Part of a small language model's weights.
Size: 15 layers, width 96, 3 heads of 32, MLP 384 tanh GELU, 1.75M parameters.
Architecture: LayerNorm before each block, learned positions, biases.
Training: a variant of SOAP for these matrices, 121M tokens, 3696 steps.
Each number is 200 + 40 x the weight over its row's rms, rounded and kept within 0 to 999. Layers, rows and columns count from 0. The size before them is the row's rms in percent of the matrix's.

# down: layer 9 MLP down (transposed), 384x96, rms 0.169, rows 237-253, columns 0-95
# up: layer 9 MLP up, 384x96, rms 0.169, rows 238-253, columns 0-95
down237,091,272,220,175,255,208,141,201,216,216,256,193,187,239,177,248,215,265,233,239,186,286,184,187,165,175,142,203,178,215,174,284,226,226,265,191,158,195,198,182,199,231,214,231,180,188,173,244,204,225,275,171,233,218,233,270,256,157,157,170,256,200,249,222,152,250,266,253,257,206,211,144,241,179,247,213,153,181,175,201,245,237,87,248,276,196,169,238,207,216,184,248,206,220,157,164,257
up238,095,118,205,190,185,264,202,256,146,142,215,147,326,248,213,205,193,218,214,199,192,213,179,218,255,255,182,197,182,205,237,197,232,235,206,173,228,228,235,172,209,121,195,184,158,265,160,206,202,216,251,161,188,193,193,197,162,275,242,217,91,199,206,234,194,237,174,156,193,209,279,194,230,157,132,195,195,177,210,153,212,217,134,208,261,246,216,158,257,172,197,236,148,144,243,243,122
down238,088,164,192,210,214,195,150,196,209,190,245,206,156,154,178,150,100,192,174,213,224,153,179,155,296,233,188,226,180,202,172,229,201,199,274,190,218,232,255,254,185,154,139,186,198,106,274,214,137,273,207,217,241,241,222,178,197,230,226,238,257,172,212,196,191,158,272,169,143,174,218,209,135,196,184,192,189,290,200,238,155,160,195,212,123,227,202,123,104,208,174,220,204,154,211,210,228
up239,101,145,157,146,231,152,234,180,177,57,254,209,241,139,149,237,158,185,218,196,214,177,178,281,158,200,229,298,187,212,161,219,320,197,212,165,202,155,196,195,207,197,230,256,206,222,204,225,234,165,152,262,205,164,253,210,198,233,175,206,162,132,240,222,172,150,171,107,200,171,177,191,173,215,232,256,195,200,211,177,219,263,256,168,221,235,186,162,175,186,210,200,167,224,203,181,151
down239,100,235,287,168,228,234,173,181,261,276,167,235,203,269,198,90,161,262,183,247,168,222,177,198,188,171,161,222,232,205,309,210,213,255,170,200,221,147,221,217,122,276,192,164,186,244,173,175,173,206,163,217,223,215,234,259,174,226,198,178,163,248,192,160,198,208,157,245,236,251,254,216,193,245,185,250,167,217,236,313,187,217,200,209,230,198,227,146,180,188,254,212,238,255,231,230,192
up240,094,218,175,109,279,157,139,134,232,214,261,174,212,192,230,186,209,292,215,143,169,184,188,236,205,124,150,252,207,139,218,128,228,284,131,249,132,212,144,192,199,204,196,178,146,166,215,159,165,201,202,202,267,235,209,161,269,227,160,219,218,190,259,151,163,230,179,181,159,253,121,259,198,198,229,133,206,208,165,218,213,185,247,224,199,249,190,189,212,224,180,171,184,217,235,174,188
down240,084,170,193,213,217,187,160,228,166,216,168,221,182,229,244,244,144,220,131,215,274,245,108,148,273,201,171,224,187,279,127,273,192,205,172,240,217,197,194,255,269,158,165,157,208,202,179,164,234,181,173,265,155,178,216,185,172,225,207,178,225,174,212,162,211,225,302,250,205,143,220,161,243,237,154,240,181,127,201,177,187,94,208,157,226,243,154,222,190,247,250,228,209,175,235,173,173
up241,110,224,201,253,217,165,164,198,189,136,141,179,171,241,104,224,204,120,188,193,237,212,238,171,221,202,193,229,244,203,247,146,150,243,162,286,183,209,204,180,255,208,172,196,179,315,201,170,176,235,222,216,237,228,202,273,216,213,153,102,193,200,201,194,204,168,226,232,183,208,214,209,222,194,260,210,232,113,220,214,228,139,179,160,197,160,302,228,150,283,237,205,216,233,140,194,162
down241,113,203,240,207,214,118,170,150,233,197,232,194,180,260,211,160,256,236,229,183,168,187,174,224,217,206,179,194,214,144,149,232,206,269,215,303,201,226,308,180,230,121,277,214,229,198,175,146,174,265,214,243,277,158,184,232,88,184,266,209,199,187,188,220,219,200,208,229,283,180,212,300,196,207,223,210,227,251,171,188,180,194,208,230,214,230,180,215,257,247,229,142,193,205,204,233,178
up242,100,215,185,144,210,191,124,233,309,128,226,210,173,202,206,249,200,230,202,221,149,227,187,212,187,189,228,218,215,165,233,214,124,163,205,223,211,138,192,114,196,204,165,263,190,174,166,148,191,225,192,207,175,185,217,296,222,213,178,166,199,201,258,192,264,220,255,160,273,120,199,177,170,240,213,158,211,175,217,125,170,202,170,116,212,234,192,192,228,196,247,181,246,287,219,119,135
down242,101,180,167,175,215,239,128,194,256,175,190,108,247,231,202,223,243,244,257,188,147,213,147,181,238,161,254,173,217,193,194,204,198,301,194,228,200,196,206,222,137,121,199,250,229,198,249,223,174,254,210,103,178,162,162,258,223,193,269,209,153,156,249,177,217,230,232,181,212,164,188,178,269,171,215,175,235,214,109,188,205,134,147,194,129,247,218,191,260,191,180,205,220,181,159,130,225
up243,100,228,146,181,286,148,169,161,220,195,202,225,168,206,177,245,249,200,232,218,243,213,258,216,227,176,233,176,232,272,143,156,228,180,206,198,219,221,176,202,210,159,222,191,220,155,171,203,129,154,188,229,229,158,185,282,194,153,131,273,175,158,141,217,163,161,277,196,219,161,112,179,139,176,205,273,243,196,219,190,185,242,227,214,169,208,219,214,186,156,197,325,129,143,195,208,155
down243,094,145,250,215,213,222,161,115,177,241,250,172,252,202,181,234,237,234,212,241,165,133,239,246,251,188,138,188,127,126,175,232,165,225,260,157,222,190,244,212,223,177,131,206,136,211,209,210,259,237,200,144,125,236,224,195,235,196,194,119,205,196,233,219,198,230,204,215,233,208,263,197,227,226,235,198,208,200,313,193,249,194,253,166,181,137,163,240,197,181,215,106,178,230,147,234,189
up244,103,135,256,142,229,189,178,250,231,345,243,152,157,209,199,192,183,265,159,171,251,284,188,146,147,149,190,248,228,206,160,162,209,232,185,207,152,200,196,221,228,189,231,203,173,193,199,211,223,229,256,199,186,271,182,244,142,205,222,232,274,140,154,184,182,136,198,189,231,213,245,205,182,209,213,234,116,175,205,225,143,246,118,149,192,236,205,207,157,239,190,193,223,202,205,279,191
down244,101,178,225,235,207,243,209,174,213,227,177,292,157,167,133,134,248,272,215,195,163,188,279,270,164,261,239,238,218,187,169,192,226,140,191,191,196,217,225,174,208,194,165,236,173,180,186,198,178,204,154,170,229,207,179,236,184,138,253,201,158,149,214,220,158,117,266,269,240,179,135,183,246,139,171,156,164,179,138,178,187,156,332,202,173,237,151,196,234,190,211,207,177,181,195,257,193
up245,090,177,225,113,296,156,213,151,169,190,264,251,227,142,195,269,245,192,162,224,202,163,150,257,224,190,189,233,163,228,221,143,253,150,205,250,157,158,152,236,230,247,153,209,201,254,182,189,180,119,149,160,153,223,166,183,143,214,216,227,189,274,244,226,209,267,208,194,183,173,222,155,219,270,249,164,195,244,195,209,199,160,251,154,232,199,170,273,153,179,176,150,182,196,135,188,234
down245,087,209,221,242,179,172,193,187,212,187,218,115,190,154,229,169,221,226,176,170,189,171,189,136,160,201,171,219,177,190,201,239,239,190,220,247,256,219,191,241,177,200,188,164,300,94,169,242,218,218,258,169,188,217,243,232,169,175,276,223,234,218,197,196,212,242,229,102,207,230,147,217,190,193,145,230,226,241,189,205,161,58,283,194,262,226,166,192,214,211,187,231,97,193,235,237,208
up246,090,161,148,136,208,195,306,175,213,159,216,190,208,168,216,190,242,172,164,216,233,247,228,199,169,187,195,240,292,185,187,244,281,239,185,147,223,202,232,266,176,162,154,151,188,183,249,189,147,216,190,230,224,174,152,192,175,127,179,232,183,157,195,206,170,136,167,215,184,208,130,213,159,133,166,179,196,282,203,144,249,216,119,268,207,221,245,210,189,142,184,194,109,237,130,199,208
down246,094,172,198,223,165,203,146,171,267,174,153,258,248,270,254,232,247,153,117,238,236,176,279,163,254,194,195,163,116,236,158,231,206,163,259,183,185,167,189,232,274,206,187,233,147,221,273,196,199,203,215,213,164,173,170,225,194,243,205,165,195,268,235,212,271,140,228,247,235,177,212,202,219,266,193,210,201,272,208,258,228,132,210,160,147,196,203,146,182,190,259,182,229,122,207,172,209
up247,111,175,195,189,176,152,235,160,226,256,143,256,226,246,215,209,103,188,204,138,168,234,225,132,188,197,203,239,173,274,259,222,195,231,172,263,99,240,163,256,184,249,167,210,156,170,161,85,238,239,259,222,182,212,208,235,207,228,189,140,180,167,205,140,227,174,170,269,183,243,149,195,204,218,217,205,201,208,231,284,150,153,196,179,219,251,220,196,176,193,138,262,168,192,209,191,222
down247,117,226,234,216,216,285,226,194,142,229,243,193,202,166,145,245,237,196,216,275,197,178,194,220,162,184,213,136,231,181,174,202,228,165,169,223,140,159,204,171,183,109,213,224,250,203,151,230,164,214,263,179,161,174,191,262,262,214,204,291,194,156,226,204,199,190,256,163,192,197,224,108,166,139,203,198,158,212,199,292,149,107,173,262,235,180,184,275,266,182,143,211,190,247,192,200,218
up248,096,183,212,311,190,106,203,211,214,222,169,186,199,264,184,228,190,114,257,159,189,174,163,192,168,164,256,230,180,166,212,242,173,211,181,216,196,238,167,221,238,187,196,169,198,205,200,218,198,180,226,222,139,296,246,217,135,241,236,154,187,283,266,198,281,169,207,228,209,271,158,154,242,232,219,180,131,214,185,181,180,194,174,201,102,236,180,190,173,237,201,204,261,128,146,207,248
down248,095,233,181,241,173,229,186,157,205,170,196,201,181,158,251,296,131,216,126,152,208,220,179,212,246,316,186,179,205,248,178,189,232,178,214,260,177,228,228,139,128,189,194,192,235,161,170,142,166,233,160,193,176,201,221,199,181,193,159,206,242,161,235,240,240,198,190,208,234,136,146,163,151,187,165,201,200,271,162,232,129,165,201,213,297,240,264,148,219,199,278,191,161,267,247,177,196
up249,090,219,167,173,247,186,239,128,136,177,200,180,96,121,184,196,236,260,254,206,225,182,180,216,187,140,200,222,184,201,180,210,190,265,226,208,280,220,224,253,228,97,182,215,265,238,161,194,216,270,245,213,164,152,200,211,179,275,247,209,180,173,204,217,189,139,127,157,228,144,211,156,211,119,247,171,194,235,194,235,224,193,235,190,136,234,199,147,217,207,237,137,180,165,163,245,205
down249,083,279,157,212,180,285,198,232,194,178,191,243,162,188,240,199,144,140,166,218,132,147,235,218,166,179,217,206,188,144,252,213,170,132,303,213,178,212,171,157,194,253,152,142,54,205,184,315,180,227,168,227,227,183,177,213,214,195,216,240,219,200,190,172,154,248,221,182,135,259,158,239,170,187,218,212,229,251,228,209,214,175,198,176,253,184,145,207,196,247,217,204,196,212,200,229,159
up250,098,207,235,189,274,187,167,143,157,199,206,189,251,192,211,180,138,145,251,248,277,208,172,224,158,169,129,261,158,191,207,192,214,194,184,195,222,196,181,239,239,197,176,222,97,207,218,263,148,151,223,138,145,255,165,213,174,169,201,162,243,242,185,187,261,278,219,191,190,221,225,231,246,187,283,153,238,172,183,178,220,261,241,314,191,198,202,195,176,190,300,192,223,165,188,161,219
down250,101,175,126,223,214,226,210,157,239,140,181,212,175,211,217,220,236,193,189,252,146,168,230,266,216,222,170,181,198,134,265,214,218,152,185,192,210,210,248,189,128,216,252,124,218,201,265,192,168,216,253,190,145,174,157,125,220,193,232,263,188,236,209,154,203,216,193,176,182,222,183,153,219,183,260,165,289,289,141,162,216,214,232,194,230,162,171,232,173,111,277,102,178,175,186,167,159
up251,094,110,121,229,197,158,165,184,263,187,224,223,200,234,194,241,205,179,182,211,177,208,257,202,167,244,199,194,169,173,209,96,122,206,238,217,238,149,228,180,160,209,154,156,148,193,230,240,234,233,153,204,128,217,207,220,192,162,199,225,189,207,310,209,195,244,183,279,204,170,196,253,133,235,182,244,126,197,177,210,169,123,276,164,159,230,163,211,173,131,218,211,192,239,190,125,221
down251,099,215,336,167,219,214,194,146,198,220,178,215,122,222,177,153,211,180,150,210,242,183,199,150,215,175,129,188,240,210,195,238,237,181,241,174,185,304,153,236,263,185,191,170,219,222,189,144,131,177,191,173,208,173,212,185,110,227,155,224,240,210,142,181,272,201,190,186,218,235,172,215,175,175,177,215,174,203,288,173,133,257,244,160,242,141,135,165,202,269,215,205,191,244,231,169,221
up252,095,217,169,224,215,252,287,221,115,220,191,190,243,203,205,178,191,163,251,120,153,223,160,169,132,212,265,195,250,168,194,151,127,188,165,186,183,218,191,251,234,198,179,203,209,169,235,154,190,223,207,224,205,194,179,238,212,186,201,217,180,129,220,247,214,256,217,131,215,180,231,160,226,262,200,280,227,182,301,175,197,113,184,232,180,133,221,165,218,213,266,187,235,173,210,178,77
down252,091,207,116,239,183,189,152,218,226,200,138,184,224,216,194,163,225,233,150,228,172,238,244,239,186,191,216,268,126,177,221,205,227,204,161,224,194,291,213,222,105,161,257,208,225,190,198,227,193,233,218,189,216,84,206,203,213,193,240,219,208,215,251,194,143,161,214,234,179,107,132,245,163,257,256,184,199,261,201,201,155,116,221,168,208,211,241,153,147,155,160,248,185,132,176,238,232
up253,101,173,166,141,148,193,176,230,260,155,271,213,169,175,198,255,226,306,240,245,237,194,262,225,193,182,169,240,82,190,201,253,120,226,182,184,297,184,208,148,224,241,159,241,210,196,205,243,222,230,174,165,199,198,184,207,165,189,251,167,185,119,213,192,132,218,121,233,259,133,151,190,224,139,215,173,203,206,232,155,182,210,173,220,196,195,185,273,196,180,228,204,175,204,192,238,152
down253,095,147,233,184,157,218,151,206,148,254,240,181,198,277,205,202,236,250,142,212,190,140,248,255,187,217,236,161,248,157,164,273,265,231,193,179,146,230,239,184,224,230,238,139,253,230,151,193,162,182,154,201,198,213,207,159,123,237,236,114,173,180,150,193,159,189,192,174,145,254,189,235,242,197,222,254,232,182,140,170,215,246,238,176,203,188,130,172,228,230,309,179,172,170,203,221,135